Each number is 500 + 25 x the weight over its row's rms, rounded and kept within 0 to 999. Layers, rows and columns count from 0. Numbers have three digits each. The size before them is the row's rms in percent of the matrix's.

# layer 13 attention output (transposed), 128x128, rms 0.169, rows 102-127, columns 0-63
079:498483467472529507512481570524487522497528472524504530495523503506470479491468494489473567509505488519518495457479486492523487474497540491464526504501505496517517505491512536484487454517518508
078:523485483507473462509524511456500489496482548480511492502538455529462498526490467523462518489523531511538512446445536519499530527476520547537501479489531455463502488484513537449453487489505471
098:500490516505525522496502484485459457521472455467520554477496534511532501493476485511548506519499500533475501518522506430510503482522472495489476515558500506449464483526496542479470487463517498
093:536501558558481500529495504484482479513518486491528509481516533504488480499512514524510532483502486468477546482501492523511530463514509454523483523458484486516493505502455514449485499456483483
092:533498449492492500508523515502471493466521439525516496495536476502523450504512494527515499528458488502481538477525452522528472523473499478500525542533512508480507448492534542484488464506535463
090:479504477500534490491498499508495539521483498497544493553492513547514480480502490518519558533481522517478503539476491474528509476492510426460470521487486481508561507485535504505468520508533477
092:480511518508480515511545545446486496494513480495481519447508538497515502496483525483560498480533528475473516542498514468489519498507511521531478491487511509494519477485424494446470516470513490
081:465500533484514507484531498481471488514468509454464505515513512486492481460509510473473500491486552510479486539553500479478527561473510531508506501465500483535500536498460532524495526488462457
096:511542478489437484505515490518535489527512482474502491500478545483555533474497494511520517465526488546513530505525477515551462501488498483510550480453480496506506500496489496508464513506493477
076:472521450451496487482517466483488536484528541522487521512510453477470481514505477516571491504454566532493525473509518495490467494556510517483466479486532539509503531468506525528504488487515499
079:456474456517480488513499517519475532515467476493529501530516506483514483553476530526468526525491507488513505517475491488507487498470567484488549503428535499469480491526511478532501489509459510
092:472513476483532476536533507530535472539531492510526458449462504449511502511494464505547472483498523505477485496471466504481504479464511516496509503469539526478479520505515519487506465500526511
095:483473516459512489486542516446481546508529497495486519527542498496528484506483500453512503513514514459481494477497512526503467483506467503550464532469499514473506485501505488499459505509531524
094:480510482494548491491525534523482539529499504489478484499533500490457466555505493478518499519487447462504522526507528496531454526547483522468506496475497481499508520547476439498491491520523492
101:525502500551488482486492511540514531481553476507526521485527439450509499505528493461495517507471471508454546465542506475507485521459549493537479476512508500498504491512505480474530510475531497
085:456479462540493487511486458503473529528484513494499505498491500504550498527467471496522464512458506499526519509494476476552492522442510511470529468477508512504530486455500491480500448495499503
093:513505453479512512490520490493499498544509530510508508485511527555489521507487502540472498459449545435481507515498549486530505477529480507539453510529538488474550473564451525521510506494542500
083:497515506482527534467472453477530505481515497459490464519477493531502491519506483485527505470477473498532508492480481471498525480472490523527438536506519516522449468491500443513520532536487447
091:534574492470516438481509508498500522458511517532487443491493500521514459469507519496470487525490501501498510501445494542530481520488483519525481448476480531499448509540499524507484466496462457
078:498480532528474476520481517516520538469533506512559469484517488522494462465490551525462505516511543498519475487525536487524513453501459462519528548460476528509514473480492496468505509479477492
084:508486523508510469497504489526517480481524472479497503497512523544493535562454477502460476507530533515496521512486442531485520458522547510488514469513504541503468513553497443461515503502501501
092:477520474514494460486479508471482548512466480515465502499543461537488533479527494499523475513589513492510508494502529434490512499470522437526481487548512526492519455483463487472537511524503489
095:489525501494499475507488479508525547462500502475500507523531522528495499535506499481487478510531451460481505459545526477484486471514517470474463523522514509505478542495489557496518488496515484
083:515493513528496499511527510469493479493498536476477516491485454515512472521529431523500508496532515461530524508483455487522510566561495484547484492554490512477504539494511511472516508535497494
093:501499498491483485514564473475457466510489509494501540432489467474503539526484528480487475497456469519479522482477476496544477515569477443506510538520485511492524481510528532510451505512523511
088:537497482514466469476478469473503532496491521491519517509486478508471520485563549507523503529496490496493452496508443490456482545505508476501457509504488512511448497497566495505498493518503479
# layer 13 attention value, 128x128, rms 0.193, rows 103-127, columns 0-63
085:484480522520455459500445460493525485526517469526532527510502522466507535479495505502499517482486485504573486533536482498484468483460491501503459519491525520486448503498466491482514505507475502
096:506518515516516546438495499483517488459501477501475566530506523448497521448506498474492507488503453501500495487480460522492460483509520473483497557492527514522463497502487484484480527509504532
092:442516532459501515527484501491509516485512503511454526493449529480467521498506496525502464434497524510473503514528524508490490525498516541513500494515504525470523506523569543505501509474491486
089:501478521492493511511506513471517495499532482508509526524449450488467508509522454525489512504503468448459492511544489442522471521552500499505510506477504501503485519477528472493539497461469546
093:482522506536488538524487557466452508477526498474465487475514466501490455493505506532495512501477527522460549508516519528500487511538484534497468486477477497514493541558535531485538542504492507
092:503518520521505475474519473520540487478480521491455535510515538468494493501488511455489501494475443520520474499526504521468502486519483485512509526518547480500455485531532514490455548512508499
082:565520522511527500505539511518508464478489478504460476492475477480484515510508473474555473491500437526503525506481497508538474501502492510542505524550511486458503483534504540523485504505535492
097:462497526488529503527513520514500527486506522511481532489502473519457527471537496512511506497456520454506500486502547490490527522469490515515547506541515506486504518506495461522516457511479486
081:491510526511480485499490555505506467515514522485470476548508535552498519485512517527492454468500485491484502524514463493489481519456476462502506540482494518525491463539527515491543533461534490
081:542523530476487519504537461455493511489485476491521510475494435507512576509480453450507500494520519515497496537518452499521516523526471502513508522549450511501496546524505509473523490485524494
091:505518548521493504479547494498518464496500512532516539485490481502555498521522504513474491524473478481499490470494466540449481531480491530485497494526497522533498481501470523497457496465514530
087:485481531484481491500504471487544482535483479477507463503487490542517549484507478521467505465511504494497485506509455499529523520487488499495491517517510467513516473436491508477498479574523485
094:509503507471500499494520454470516461489487465490514521477517462505540534478530471467502504509478508546517489524470410507500485498514500476509508465518470486524508487459492540519487521478486476
095:454477484476476499498452482458518523536489446500492551545502513493476505547502497518502499498528502499539480565529450497506524490506541483443460502494518477527506506507537470484511517487460504
080:504511536496504520470485531495512506519453468487514539474481493511487467504496478489502502484509540518544499546482491532432490483512514506483557504503489522528514546512489498557506480474483539
093:509519520546508479485477510538509463477492529495500499496488501504482519438510548518495502461476470533482503530498535519476496475508446510497465476510535504481493500493556524433501505479526503
092:483489488536491510546494474513518535482510506476541522498476526559498481505503549504481483475544522464498511486511489479506513457508501460452549478495515515509495501484473503531471478495516481
098:487500528433474493537529468493508494543475505511511514523481455507484555524506492532495439503484513449492499492496492465496488507434516516507532523497492506467555508527484515514531493482495486
081:512504480484465491496519498468497478510479486497458539474460510474486477534487512463501522487527514495468489528530520537489494509537494514473516494489468449498518514508474522521563509522530456
087:512537458485467543524496491465484523481488484482528539472456516444503462516508515476518477525495514496500492495448486469520505517518505486502506539466472503506528500468463505515475477522501482
088:521535519489495508483537501510515453482466526470501519491487512518467476497453497474475507489476514525536503553516520549433496473526528492466457504486473502540496488501532508489536518518491506
090:502518541469478542509511473519453506463502474501501495456492536483501514503467508439514481473542493479528493506510495509509510486512539493461549511467451501514473475472518502535507523535496485
087:508518522477526480467476462537519499526499480533464509526464495494467510466514556471477489491455484508513544488525518484465453460506497506488492568481515492494479482459509515509489473448486507
089:518452522505483546541465523489504523496488523515502450521520477512477489465512440530475573485540502491534501508503550497475523488489512491512513477496505491498465510482525486493519499522514512
088:512494491489492503525525536494512516483503506498517447523497528514531490507474498520488480499505557455474497539541557472501519477545505519494528487478520508516442483500503499523481525506487526
# layer 13 MLP gate, 320x128, rms 0.169, rows 0-54, columns 0-63
100:499496521502475505520526524500532504539530536501495494497469471554502461473539512528495518533490530469519509510504478496507505502512492505510508553465535476505467479495523515526486519505524472
092:494488527518480514504504492496531535502511494471510505530462484499482464436531484510498518510478484476486517517493479480527481502518458504447476545509492508528450528457466519505526489484514493
109:518487531533509497468556499485478521500484510517533498497502535538541487462490475521507476503519484487468501495530525509521499500511574509484484535467451491518529493521483465500500485552528491
105:479494497499517528510493499505529528477495510539474505482469468508531454496461491534470491492541466476528489504512510466511505503520494479517450485470467462529518466489519450474495532529485477
099:512483500505517494479513514501492525490535500474501488493483505451469485447493513513457512519577483499477545510423472518507529504548502491520477497490510531491523529498507551498473521482495529
109:537501493518535492483546510534482456527470453515478459522542522498509486494520545499504512506535521502494518459519508496466485554535463483487468503489460486513485486525512502507511517476501466
101:507534503492459486544493518464470509456468489497496478516546514438546498501552515536516476491510520511510491472512495491471472455541495510468480508457502486502512482505468492503491500489502447
097:504474493463491489490503490526509488527488446487496525525530544460545508509488474469507507520473486532553521528495505467505519538508531517496514534502541516494478484507454498507549540477501506
096:504522518450492498525448535478485509473535523517505505601495511487501503527481500464520441520517471501509549471484507510475526490476462472487520497505512486492494506476530526482525551470511443
105:485518539545454482493513489474537499506490470498506465472500505477524484563482463508515483542512495514498482483497490514501522473524543484491496511479512476515505566455496517538461489533512503
104:534487506506566459504487449471471517479488508496521487474503501479506480501500505536437503498497506539458526477494487484558507511526498483492498450479533525493509535463477499505529502519499506
105:497514519551491506507481459491546485490533519497480561459508484514504508496504499527550492493478498506511518480506553486507484449500495457472488515488480499521494508500438545478556528519517435
096:472517500541496469506508483490452527502531486511548480491487502523502475515463551531492473497503506503453522477553481525506437492481496503511496521474497467517498539488497517518551545520485501
103:513497478485487478497444487516521507489501495543546515499475563518522502498471494530493514501514491504488504521478480503503555451485460523505499493504500470504566507443493505498453475487521505
100:487492507554475487521473510479525492467506511515560497526485550474458486522514503551511495439497488516487503519539505483501509528509518490549523454472507502467482545472495492457463520526495478
107:484507518444517474501519445498533567470498513488463513576562511518494512544493484510507552506490472506528496516513534516511507493494493487491484529557515481490514477523481512532541512536487491
090:552496515520516524480505479477501451504542511496494488524499553497464536506478547545502506467534510496508464479478496471490484524474469522500473492502454511498510506526497477484542501550489487
098:486504477450474455494476519506497490508480482465479508518495438472469511497458467507517504494537490459472493496474502524525540452522516522490506483455511453470510479451502504515538545486496457
096:490424577491529499496489523495502512539485521504491507480515513465523504523496506477527491522485550471490477511463468483515474525466499458466462531489456528501506493519506511554483491516488555
097:497484493485542493499515499476496520499476473493444477469516483479479495534504498510517476476511479458498506476489584488500508519531508525471520523531480469498527534483480493464460503537515464
092:536461536502516506457514483469462467492504519509504511470497514422539538513492495524493503489523503498504457465500516488500507509517498471531507534519495486543511547494467510471485481499520519
109:516485514496488483460474504454526486482497497471513475501488487503531492490467512474543511515564522505477470483471499518523514479532447479494503496486542493510482479518541490457491509492536522
102:505498473489512504475489519518551522493528486464514511497495506463480505509539505471508520480493519470481521478472537545496514458496499467500482515544465525508455470508500493472502464530476528
102:501501480482532477480484543495492502480480512477520471521479498542495547465482487499541525522461504528526493511492495515527560516500498504483480474495461453455478482488480472461479479502512496
091:472452491482513511524509510495476550512458520521447544475512501514470465508516541498503500499476507482494525490503527476504508504457531512529520479520519475535532496493546520507476503492511481
100:487527506494486530471508494524488487483500468467508520517517532530514515498518500526510506499527502533484550481417500549445493520494510471437512547487447515518501469475488492499496477520473478
097:483503445455509496533526518482511510491540528493472474504501472462495557483516472489517464469474537523544521501495523519532578519511479478475492490549504498539525487473464524490511499518508465
107:572486515476520483538503515514500511546464489479480494478509537514523483538522513493483486447512515492523498511539458482492577489498506492491424503503503483500501488514487462530510503491485482
101:464505509505518496549521491482516516494477503501486507479475471489514499493493566543479457532534498491476460525552464497517512491473522473493477479510464502500460508483492494546534477506493498
099:524473492441517486531506529531500495470501499471476528517458523499476478502497519489517557531522509547472497490497476477469509512481516481524493489504436544500477519484510534455516506501473520
098:503518515517559575519525503470547496486488517523504516501492534482497508522497515473491475494491487506567528532505473456492542466516503471507533505533511485529474461540484523485509476527487493
097:483504506518502498487476474503456467484525491511417482541525462515488486510546506518484486488482471483468521524525522511478526517486527508484476455512476504467536489441484498523519506463504483
100:518509488515475502513558565462501478499494469485484511545522514478526482498500484510553454497493499527542498497487499490537517477496551463500514481469494511428520503463473486501504484526465516
103:482463479511515489459534509497531544502492494451474500493503529497504510485527539511490526515504471513464489466465542519498502512517517512543503495486514486520513497509517490507531552514453456
095:521523504501542563496472547537462430495505462469538518511499498488469488457510533476511507502492452511482487492490513501489540469489516487480486479499511483481489506459516475491486469519489486
105:431523522489520576526495505493481495441493495481515540484464494504496461466505523513520515513478492507501467483496511532449528524524488476508470522490476472475487476491490503501472515540481499
101:438519503506516466462497494497482537472480539513503539469526496488487483441490516459484521505461533517462531500514506478504513507533473507499451465558513447492500464506521482506514511520514489
103:478485518473505516525512501464469518495513444469462493476521517469477479466521495514524584505457466486503504481531485547482487535506477516478514474514495500505519478463474474513472527463503525
095:459504509529495503532496454483520514514464493512476493523491498524494474516472511511510525466472475516522529532505525511508519537498500533526478464559529490484497488498502550511484515489475510
104:505469490509530536493495527524500537482501499546484497522544490500443490507491518490481517528507484551486543506468527501503528514527484465475510502487490488513471532515523490550504496522487512
099:470496515523481549506499465477486506502512541524508490484535472528565515463543539542520504477529465483535519484527464479488489500489484530476504527526472516481503538486472489478496495524529474
103:520454497475507472502550517519509458491528502495503502477496539521477480494495487471528513553507482520504489473509467494519507452489474473463478540507460503499507473436450500451463485482523501
101:487499518524519483496515506501513472449510511509495541474584517519487496443526491469493495491507515491476474544536528520510517500487456488474521523485479498506510492496511486475520552484471519
097:524550532520477509479479472526499507471495440494521499486523484534512490472452505497486520523497466507517506500517505464552519508504506557496496536517523447537537497521492482514509514476513528
091:450491503522489478471514482449479510477521490483513464490511463491490470523515489495496485524506478529454512511501495496528472489540460493489428486522488534500495513524470507439503475485468483
098:484489529526487459516521498459494495538502471484513491482543506472444520497492501533523514521519526486480512507518489486479509511485488484493522519494484493519505503474520475496554552490507516
102:538509483488495503515471463483532473473490429466475538495465486520489449506502512512509530462512444491513523518491504503460494503549507470487543518485500500521492497485538525492495509500521512
099:469485522483483531473483489488483488469506494518494514482505522521528555555543487538499544506496489480451453455516485513574475511540510486507512525489522474537526468488479497490460487535496481
105:473501515509548497535518498457521469488499464473493521469547523552433485496493496485506492498508508463508525506510477491447496529487495489476479504544524465513517486486507527496538502549489500
092:493529520492497518495518490510493504509519493533504493605518468489503491490529458501459511489526479510436470515451494520508481463534492488487479494493494433486503491511504477508519541503519528
105:495502507559510509512546459498531506452495479515458501512523517537536521522492507514482474513498469509517511505524538507533510491539507487509548550496519510490503504514496501471494475477553534
096:503506465516470481501496525458513468486523481514467522506458511464517492495504541521519531481479450494497499509572455467536480525478516444523531533503475504508506519514435486458506534504488527
105:507503446459487504511483485463466508500481504480528533485508495482468507549479494527509543529472520454516537475492479513496493487518453475554483498499490534515520444463535450502517496510525510
093:554496476470487544494514529495538493482570496508522520458507516518520421529507544504502493485505471521531506510501508458505518524497486494509474530471503515515466480459497471538500519498487464
101:514487467501538512479523508519489516516477480466508483537525550501487509529481498511534477507516497451538512484503510550490482489502484506499467514451486460538508470455490526496500537463517492
# layer 13 MLP up, 320x128, rms 0.178, rows 0-53, columns 0-63
103:519501469507532492523438497517503495504495481499503450474534538443499464505514523473543488524420535457482541524481466498451495522539484497487502506475490545457496513522491481481487532501497518
091:514499476506473494502495520497541478443491484514471436517481490521536502558512497485500469485471504485508496514505509513483513482535505489514482535486478483483558481488484457464492511484465506
110:465489479413504477511506503485501521507540485506512506490511518505524479520481470514486465521480522490490523501537502513442566490488558435496528518510458488524485494513493482498520488507482455
108:513536460490543487491482496482528479464553491511557519475497495489494541503494480530489558497452505482463507510528512484539529497499516491562485509491529497504482504511471507503515552492467488
105:496505519472521497466442514493520525524525526458526525464493491484531508486469473461528464494498501547528494486487495475543478531502516511469510500461476489500516508479468520468445521507522468
108:478485468442534471536497470435481463508500480500516571496492473521467489523496492517458492495508471486502481489505498482481515487466460493513516502536556484505499491489514504490494458491474510
093:557549529529461462487495518496502485473457443510471497499515504478504506514539455444481488540458527494491498522513522472499507534526487539499506481450467523502471517479520504522511450517489491
096:463539493483494474494491508491543489451513498523498523483490500449474455526510534520502515525495462513550504489490496486500503509516519502501476523486533486487488499450511490510510492486535494
097:503507503505442522454500500446571537505503522505509516446531534480471475471512491511509473502516490448478453477526484495483503481485502512515517500476476483468515519488473519507483479476518532
102:499512469485461495522510479499506512519486471544454490474461467470467449540505524492500442493494496475504515492516475449496469506525512494484510513492433484529494521518471481450500475433485508
106:516506500463500481499480511534495474511434496508521517484474501481492500490478462518492465517527533504525522524486551503563483496506455501501454518540503507506524522473510466502513505504481470
099:515526486503501463504480461496487520537532535502505527471432540468494538493510539486496488487471508515475494508477494504475499494484478503560479510490484504493524504503498526552499488487515458
095:511512464467492544521524557496529491478554511497468496511546508540507521513516488489509469499542457490517478528516501526494500516458470500537498525476528476499491496511529512493467539458529483
111:511508506473553495502534485509493488498526494433505483528510483502512478448500493523530487460460483480527458514511502436529504523536551517494494486494502492462491502516511482511498466488498501
097:479475494474502508476512504487553509490472538456453498508509453522491512542484502502535498506519494474537517527452552465483521483548510509466494484516496553524516498494489495492506481497524532
100:494459540520522504485492494495452475497523509506500485456507489538506484473501461548481544502514486457464517492511488467496480472550481474533524533459529477475497509536504524449493484488496492
100:529496540513457475511506513534527497498541480472495499538488500483526513479508447506547488494496559525486478492497511504472486473542523488460494489420539490529513509494499528451464483467504475
096:549477465556468492542502493506483479456454510509483497484483523474455456503483442502532502500513514515501516506517449521547525489479514512517487462493501504475474472442471519505506517516500523
096:566498479492530501505516495548486552479502534502507504445499531514493493507544513476480503504545481502544518521502480477472517478538485522477465536502466478512516474471481484514450495493482497
099:480471475536497470469519518490547487485531502503471519520568518478511513545488511519512498511500522473439504543488519484522480508483516506473464540525486495512502494487501516527478538522531450
097:500524527486513473489509507522520509507459493510457530437505485502461498440454468496500510489510506524504508484470458495507510484507429500438516483463516485495491509512487460551521447507479510
099:486455503478492535528481515475523516535494495471519503478537501491511517513509537520519523546477504495452497464544464506496536480490509486526534528497537479527466509469492516503473510576509504
090:490448482536484532485471504520482513492471516497528432467467506504470541527510506499510445477513508510505461484508487527478515513497541536473489518502528487461524490483461511494479493525467514
095:556533466481486508489514504499479488469506483522493488531547497482487511545504481525506499545472501504525501484467447504469496508468505516473491498505538526483477545498514501479492484480494502
093:504520532497490489493521501470451542469483479518508491488493497496491477500450435501528528531485536506478531553509532473496490491476469541526477507507508479484518497473473511482437526549520530
101:495504505473524479485476525458552514535475495569509510489465491495473483521521528473475530500518488455464509502488493502544507498497472531454486536496522529517509526492493483487501491500498538
099:511481472512478518532521492489508508463490517484483535511432482482461538498485496513516511497528465513543454488536503492467522545507564523535469535468583498535509521467487503478513497484534495
108:515501529479497527522514513513471504520482501517476481517501481497476486503492470501476508506500500488486534457518455495510474491485495489497515517498511498432497510520503526520495514484489504
100:498500488481501480498535477507499491484477457515519507481539514480481481499503472511482547473491527489457453518472543481504525495560512508518490528492467505522431515544517475518541496548473500
105:478458550508498481446458508471535525503484486451497570522460503546480476477497483521517513455471475543503495515508478510501484521485459481474541456478514502505505474511510498504503524491491492
090:480504532502500499496469550507479507489517488514512466482507511531533514530480555540500536441457539483505489503519499514526501486489487456523494529503508471506529497499454489458459485488499469
096:535497485506525506508478512523531525507445547480456530496512499493516488484487485505544504531508522477432541501495470541532527536518496562535488494524489499518515544454502485477541494524474473
102:463482518482545490512529508493521528509500527503509493526466456453493475538506470506511480526474548498533518543486500513486511510541465542539474495477479480520500513504473535517484514543560509
100:486524492503485535470473493513508487472528482476479490563528549467503502520464563545496505507516550506498534506507509499485551527493513507488515461509454574475484478509541487530513514535444524
096:492503503519507477472499489518544489524508441491503504540527498551530520514526494514485525531524504481500460578527502526518487533516501497491454474517539520533502509486483521452529539550503488
117:499508505498511463485488509486470547501514519470496485518468547473502491508496516483528517499535540516488498496499490488505502515497499494537520472527424500484499533479474483517491488502497541
099:500530463485491487474466516490513485513504426475482501524472541528477511550520476502510488495513501532516543511484468469483518542548464500498496509490470473496540511440509501486530501504480500
107:476508514434469545501514519487489502458500498500488501515529471478458482469494482498489467525458518517481501532515522501498500496495477524523453479565504488473509509464430504519486474464509508
095:509552486494507500501496501511468457513468481479482439509510526501483491530514513536476526489488473505481508521495497499512466505545526537510464491526499526484484513525526466475465550479475515
102:491521472500503552527461550518510462472501486524469502538452501507483503476466516501508527530520466486502477512523485516532495512494495560529524523500501507523524517499526549496456483520511508
104:508503475459475487482463513525526555472533488520479507492489527450492552527537460494510501494471521544519491490529492501479536504469539500507515466496505521482500536509535478553508494521531551
106:480478533526511495511498522534524460483465511493529469464514513479518517510527503512514512444481524443477538527488519484452487460462496530501494464504470441552509507537508519501484474507532525
095:455502471510494561460456528520504492546509464516478499476504488498514463505531493517506516488540559542517504482527488489525523547529467514509500466479535537510484493512503494517525549518529468
103:504533527503511522513485490499519507506487522529486502473466547508521530478452534506499555503519486508491504497492508529484470512551522510515468440505520493537520543486483492551508472493517500
096:482472490557530528517464499465497512451487500538490489512525508492521474517522483507520465517528504486518480503464519547532470475505509500542514486528529531528525451485508502494473490477517502
103:508461509504478527517507487474477520483490546493516507416473478491500459503561531512495518483516516520444495506507524549523483534503483515496519521498499513508475485512526483523507539510525494
103:471510498520471525543504471448486545483516504478471551494514517546505503485513552541497473510505493471540467487493482485487493491523497504447527460458509493450496492503506540501501483446528493
097:466523531466516453495511486518511525512472529497520506484509484469530551491516464550486499499468484499497482512488471526490507477522505474468517496509470486503448465455451486493508510470539525
105:489500488508500492546491506496528482511527496506513516525471491478529506504459516506466507500487472533490481540534477542531511522534503525505509505509483501513468455438515504493479475532495508
097:475504490498460466527531524469518475467493532488511504544543508512491483492507461498522491532475503512535470489484519487487466501477493534537458489463497542461526498512485473523501457523500475
102:496462503528496488518479508535536490492537480511520492478489517472524508553487476494497495525535524496500538519517485503519482538453504504523521489499479550486540530476480483496496541509497523
101:565536475482466476509456529495532525507464515493500498496550543530500510487453505511510523510529503491514495523507518532513456531473470538516486512464471455477513483503540507487535509498520508
102:529488505508547487491505482486502510487456528486524540502474527467510477549508506527485476522466501482527508491509524480500495478490487504519520466463520474550480451492544515503512501529464459
096:482511528460483510593475538524487509486542497541474539500458537441527518507488499470485487516480512496509485519525491489474536457436500464497511483541496495496497526512527477508499473523474500
# layer 13 MLP down (transposed), 320x128, rms 0.163, rows 0-53, columns 0-63
104:462498501528476519476470516512478538522484509501508516545488522451521494437469504489525509482470498526513505488523474494458501513485495481490508544474506503514494485478461468508519513492482461
095:494465490480511506512513507519479480538493493462533545494494504507456492461509509496463557484457492470533535492512478434481524518526514478461496540522496511505527516481528505516518501543490509
106:555482499527497514489496484484477511521507501475541461494527538475551468507512498527487465550480541505540500463466501516503474521508455542469533497485566485484505499512507471487485519496472505
110:483474492468446515491560537498483487517478474494512461502488532503511498493531518489466507538505471472515495523508465514511506555487474501514465516473474501508481556496421525511522498492488495
104:481475481510471515494485488549516541557497487506471527487531525462513504520514487491550499535427484531494492507470499528509509505496473510513451537461505509497462494562535540500496471539496507
106:512515503499494525461505510563531516458525499544498496524568485460487520468497484509546472501501480510536488500491529490474481462522514507492497492482525520491491499485481490485483477503530529
100:468470487515493533547485479526534528510516539507558506500436521543511497495491528496498528477505503479474462497481490487505535515483515506458496539520497514517481481510484475486503533508538539
094:498544469501518468503482507516446527507474489449474488469491479431547528506517518513498469505526499483570499501481510564511493479554508516480466527501486506490522507488484511476506502468514488
092:505541488513461507498503505519509532501482530499488523463470506506451462490506512465473496516465498470500481469563490511507480495481542493537471502483500551492525513544502497507491482523499558
110:458482526497494509451477497491483465531567472476522537489517509463497491475500511484495458505438487478533520540525502484583491542514497500530496481496528478552509519493519512530504509527539482
100:537509555484460505463540486471492518485531534512477554520510503537486471472548511528472554453459529484490520464532478505476515510508531455494470472525466502530491486482502484495518516515513459
090:501496489481461480529479486484500511536501522551487536490497480537513541509490507515522495518454498502491498452480499503487495491499489469509521499521490500483519516537435581518515498482479502
091:517491518481546528486512466492531449509454515491510520510497450493518450458508478486482543484499500477490560501514490501529532549520509470459489510523488498485522489491499448534525485489538529
092:503449509488501540497495532483487481464490461390478515537520528494502503488509509452491507494515499520557490493492523538519506511507494488512497490512525539493530513509499515521539489491530512
102:502507465488522499463543506507453502497522505452471459544529482518488464509477506481439487498507494497561512518533518534502503516513495519505524510490501535509530531465508486494478510489491498
100:488448483513483530474474497495491514519485504462518523521500507509473493474476550506480473494508503547540484490496478481518503559447503510531548492549457509525522493485488473531501522530502488
101:512489502505480519522548501504461509484526497494496479544502525425499510512496479492493491510488458506535517511492502507531484489603520517528459496498489499489515526514519480485483480479515450
097:515493516475507548519523549506496517454465517493514495491505476489479586487522492506505467521516497483529484492516537480497505526495492519542486500514512522505511515531499493531521502478487498
099:424453532504515518516554526493525474541466518487503445527528505528502478474497505499507438472474515493529513516484489476499510539465487519506501518482532480522492504514493507506525455500473465
094:525496508495450521552476518476496528525514518479504522489481452502484463481484511482510492500498535467516498497506524506517534478509480527498486483463525532538527540495515515513485478447517492
101:494508479474472514489491478463523472498530498530497509479501444517496510466483479472453500499529494456495523516494512540476542464490520484480506486524551489485454506490488530463502500495522487
094:507479517517498498476480561516544508479486510510501512517523484478509488470486483459533508472497467542462534537502493505527489477470512458496513475482523545516498540469484544472459518513537482
106:490558487499494539511526514541480497514525487493537499498513472491475501467527526510500518469512503489511495453479496519514522513505503450461508521490517525490505524506498520499522467497515501
100:518481464488520492530505485516491497545510506482464470490456521489449465524508498515483519501506500484495458487509499505496423513523542512503517521506481493482460468495494517531506516534524533
090:484505503509515489510470490542471473524511522514486497467483496500473489517494540470478499495540538473516507524540510466522493490462484555504525502505498531522464492530497476540564527511508532
102:560509479506498481470537491547465489501518493524504491468537474489536530520510512491471496468475507533510475513511471497522498482476493476504500492513491513494512508506491556437516565488563499
102:506509500510507505482485439504482484486540494491529539516498514468470481493472467514475485481480471524527548456490489531486504474499509497501504467501466462483489504494501509478468522429490455
109:448478528551422536536506530505510486487513531489445501474528507502519493503520487502503504499485496511513486507470488509530492512563475511479513473497516477541479529498500464530490469532509497
105:502496502558510501488506520522493528499465525471472434517456497476528511451527510486512535545496519479480514524512521504509516484494519485536455476472508479505491501502480521553526544473524495
098:440512515543530489496492519487520506506518500520444531484517503533500468501516454488508515499481485453491491496484499529495513472526459574515497495464516504470484500504504463510519518545493501
097:484504509499431493473492471515487521535508534508464502500518449503484519492514502483541492500519484539462517494476514493486497534557502516526487465488515514498486554486464454545508544516474510
096:507512530518487486523470519485530526534489496488474516524509491495449505474448507532504487526470465500503481460512451510460485538548512509493501468484533505490528495495530453463543499446518525
106:519523511517527488519470497531534500546517479496471506507443535510480468461492509526502501534509494523533482488461516540491503481454516529531516493484472478474505512553479468485508511518482475
099:497517470506546462488499495473505497519510486528458457476506495466516498532518431536509499513503493497487501489520538508517473501512495477544473529521540483514444506498521489532477544529509481
098:545501502518524522539469536504525523472531477503499511493467461449494490504534476491518493543516486544491470467474512487549483478539516496528534475520483481486492525534469474529499533496483490
115:516466519531520482513524499515502447517494527509516482470535564477527515494508496504522488511542485518508480535542519544544526523516495501492497473510501518506498512494480511540468509480516531
102:497452546488520510523531460490502505495498508518490485491464475524460488491504496502506539457495497484440532539500477470477485468491461470532478492540512501521471528444500496489550513497531502
104:487490468534491471521504507487465472470488491493505489511559484516487480465498518516528432441528464502513524497502540487569486506469497510508509529516484506521480496474461507504490520513500482
099:477481516502523522479528486483535494504506500524540496522502519511507492492451500497526549486479540482541537506523508515489528517502503506505543495518493540510550481510489554506498502528534515
107:502527437476529464527499475502475513512412521502498489496495487508507474471509511504498533493538492505515502525509503504492518489525496509488480531458465536482476498538515467482487541523533494
112:492506503477499518506491511441495504466439514468486483509500481488500487498522538481527507545491488511502513498519507545469503436472526473491499489495551470471489482547511485507509531495500432
104:469510506492482491528476509511535479501506507520529493483475468508506516508532488488571464558498501516523486530500506473465529480529492511499526452496505487523526501537495469489465476490503520
099:519502519487524478516477500469506461472475438430506531514493472492508494525472518538457505495505489505470484433534528503478520519485537500483519498530511534492466524521537510474515450495549463
103:501494455502494506524496522543448496485526506524523509500527513481513522477527485475509488479451495494514523524461494460499504456460515457472516508505531436458523542534474497488511508492473531
096:507432487473505515468524492564497515511480529472479482484501494548498524520480504494464537488462510498502525518493520491484544512486477511471523502526505473495490493511530500541488496601517483
099:583449509486511477458526486495478451479494478486498495566515530486483482484476488525500518489538463453493556528466481498523501484471530476468499479461502491486483508529498517523473488484489498
101:498519510481446528483512504461453530478543498462497522469481551496480494521483538501543451521535506512496491510504470479470503489494489504508518436484496507498472500506528523516484518466493486
083:516504533493549482512504503480508505517528483475506526507505524470498452463461526456457511500453518529511523454467500489482533509522503459476547483508497498483533566510508516495471503489502498
103:509532520523486502498507473497508504463482524505495540499459553515475494516499578478506533543533481511555536474498525489429496478523518505496508484494518467467502492559491513481498509531470486
103:516485495495458500495475515507508494492505497452515556479504504514557512515527504507480504462479524485504505458470522561463506501510527498538521517542516514453420509533472538493568501517461481
103:488477545488497502457482461492521497494491495484522496531547490498463514472508510509501509513491511507459536475430490499492502519495503466525515498527490484520495507489496460557523484464463516
107:475469496452462499498573461466519475487504480508510528491503487474485513506557499485505505491489506492496461516490485469474551500474474472461486522448533501548530553487511467512477508475482468
098:508490477479482488470480513528497489467466534499506541485513515497488514501512467522490476480564505509469466509531490513513531460510504486501540498507506545512511504527493525521480499522500511
099:465455498506531491487506540496530497529490497532490486456453527510517498506528508482533514491494507481510506502460502472514496492527494511511488492469509492533490510484508478514527493507500515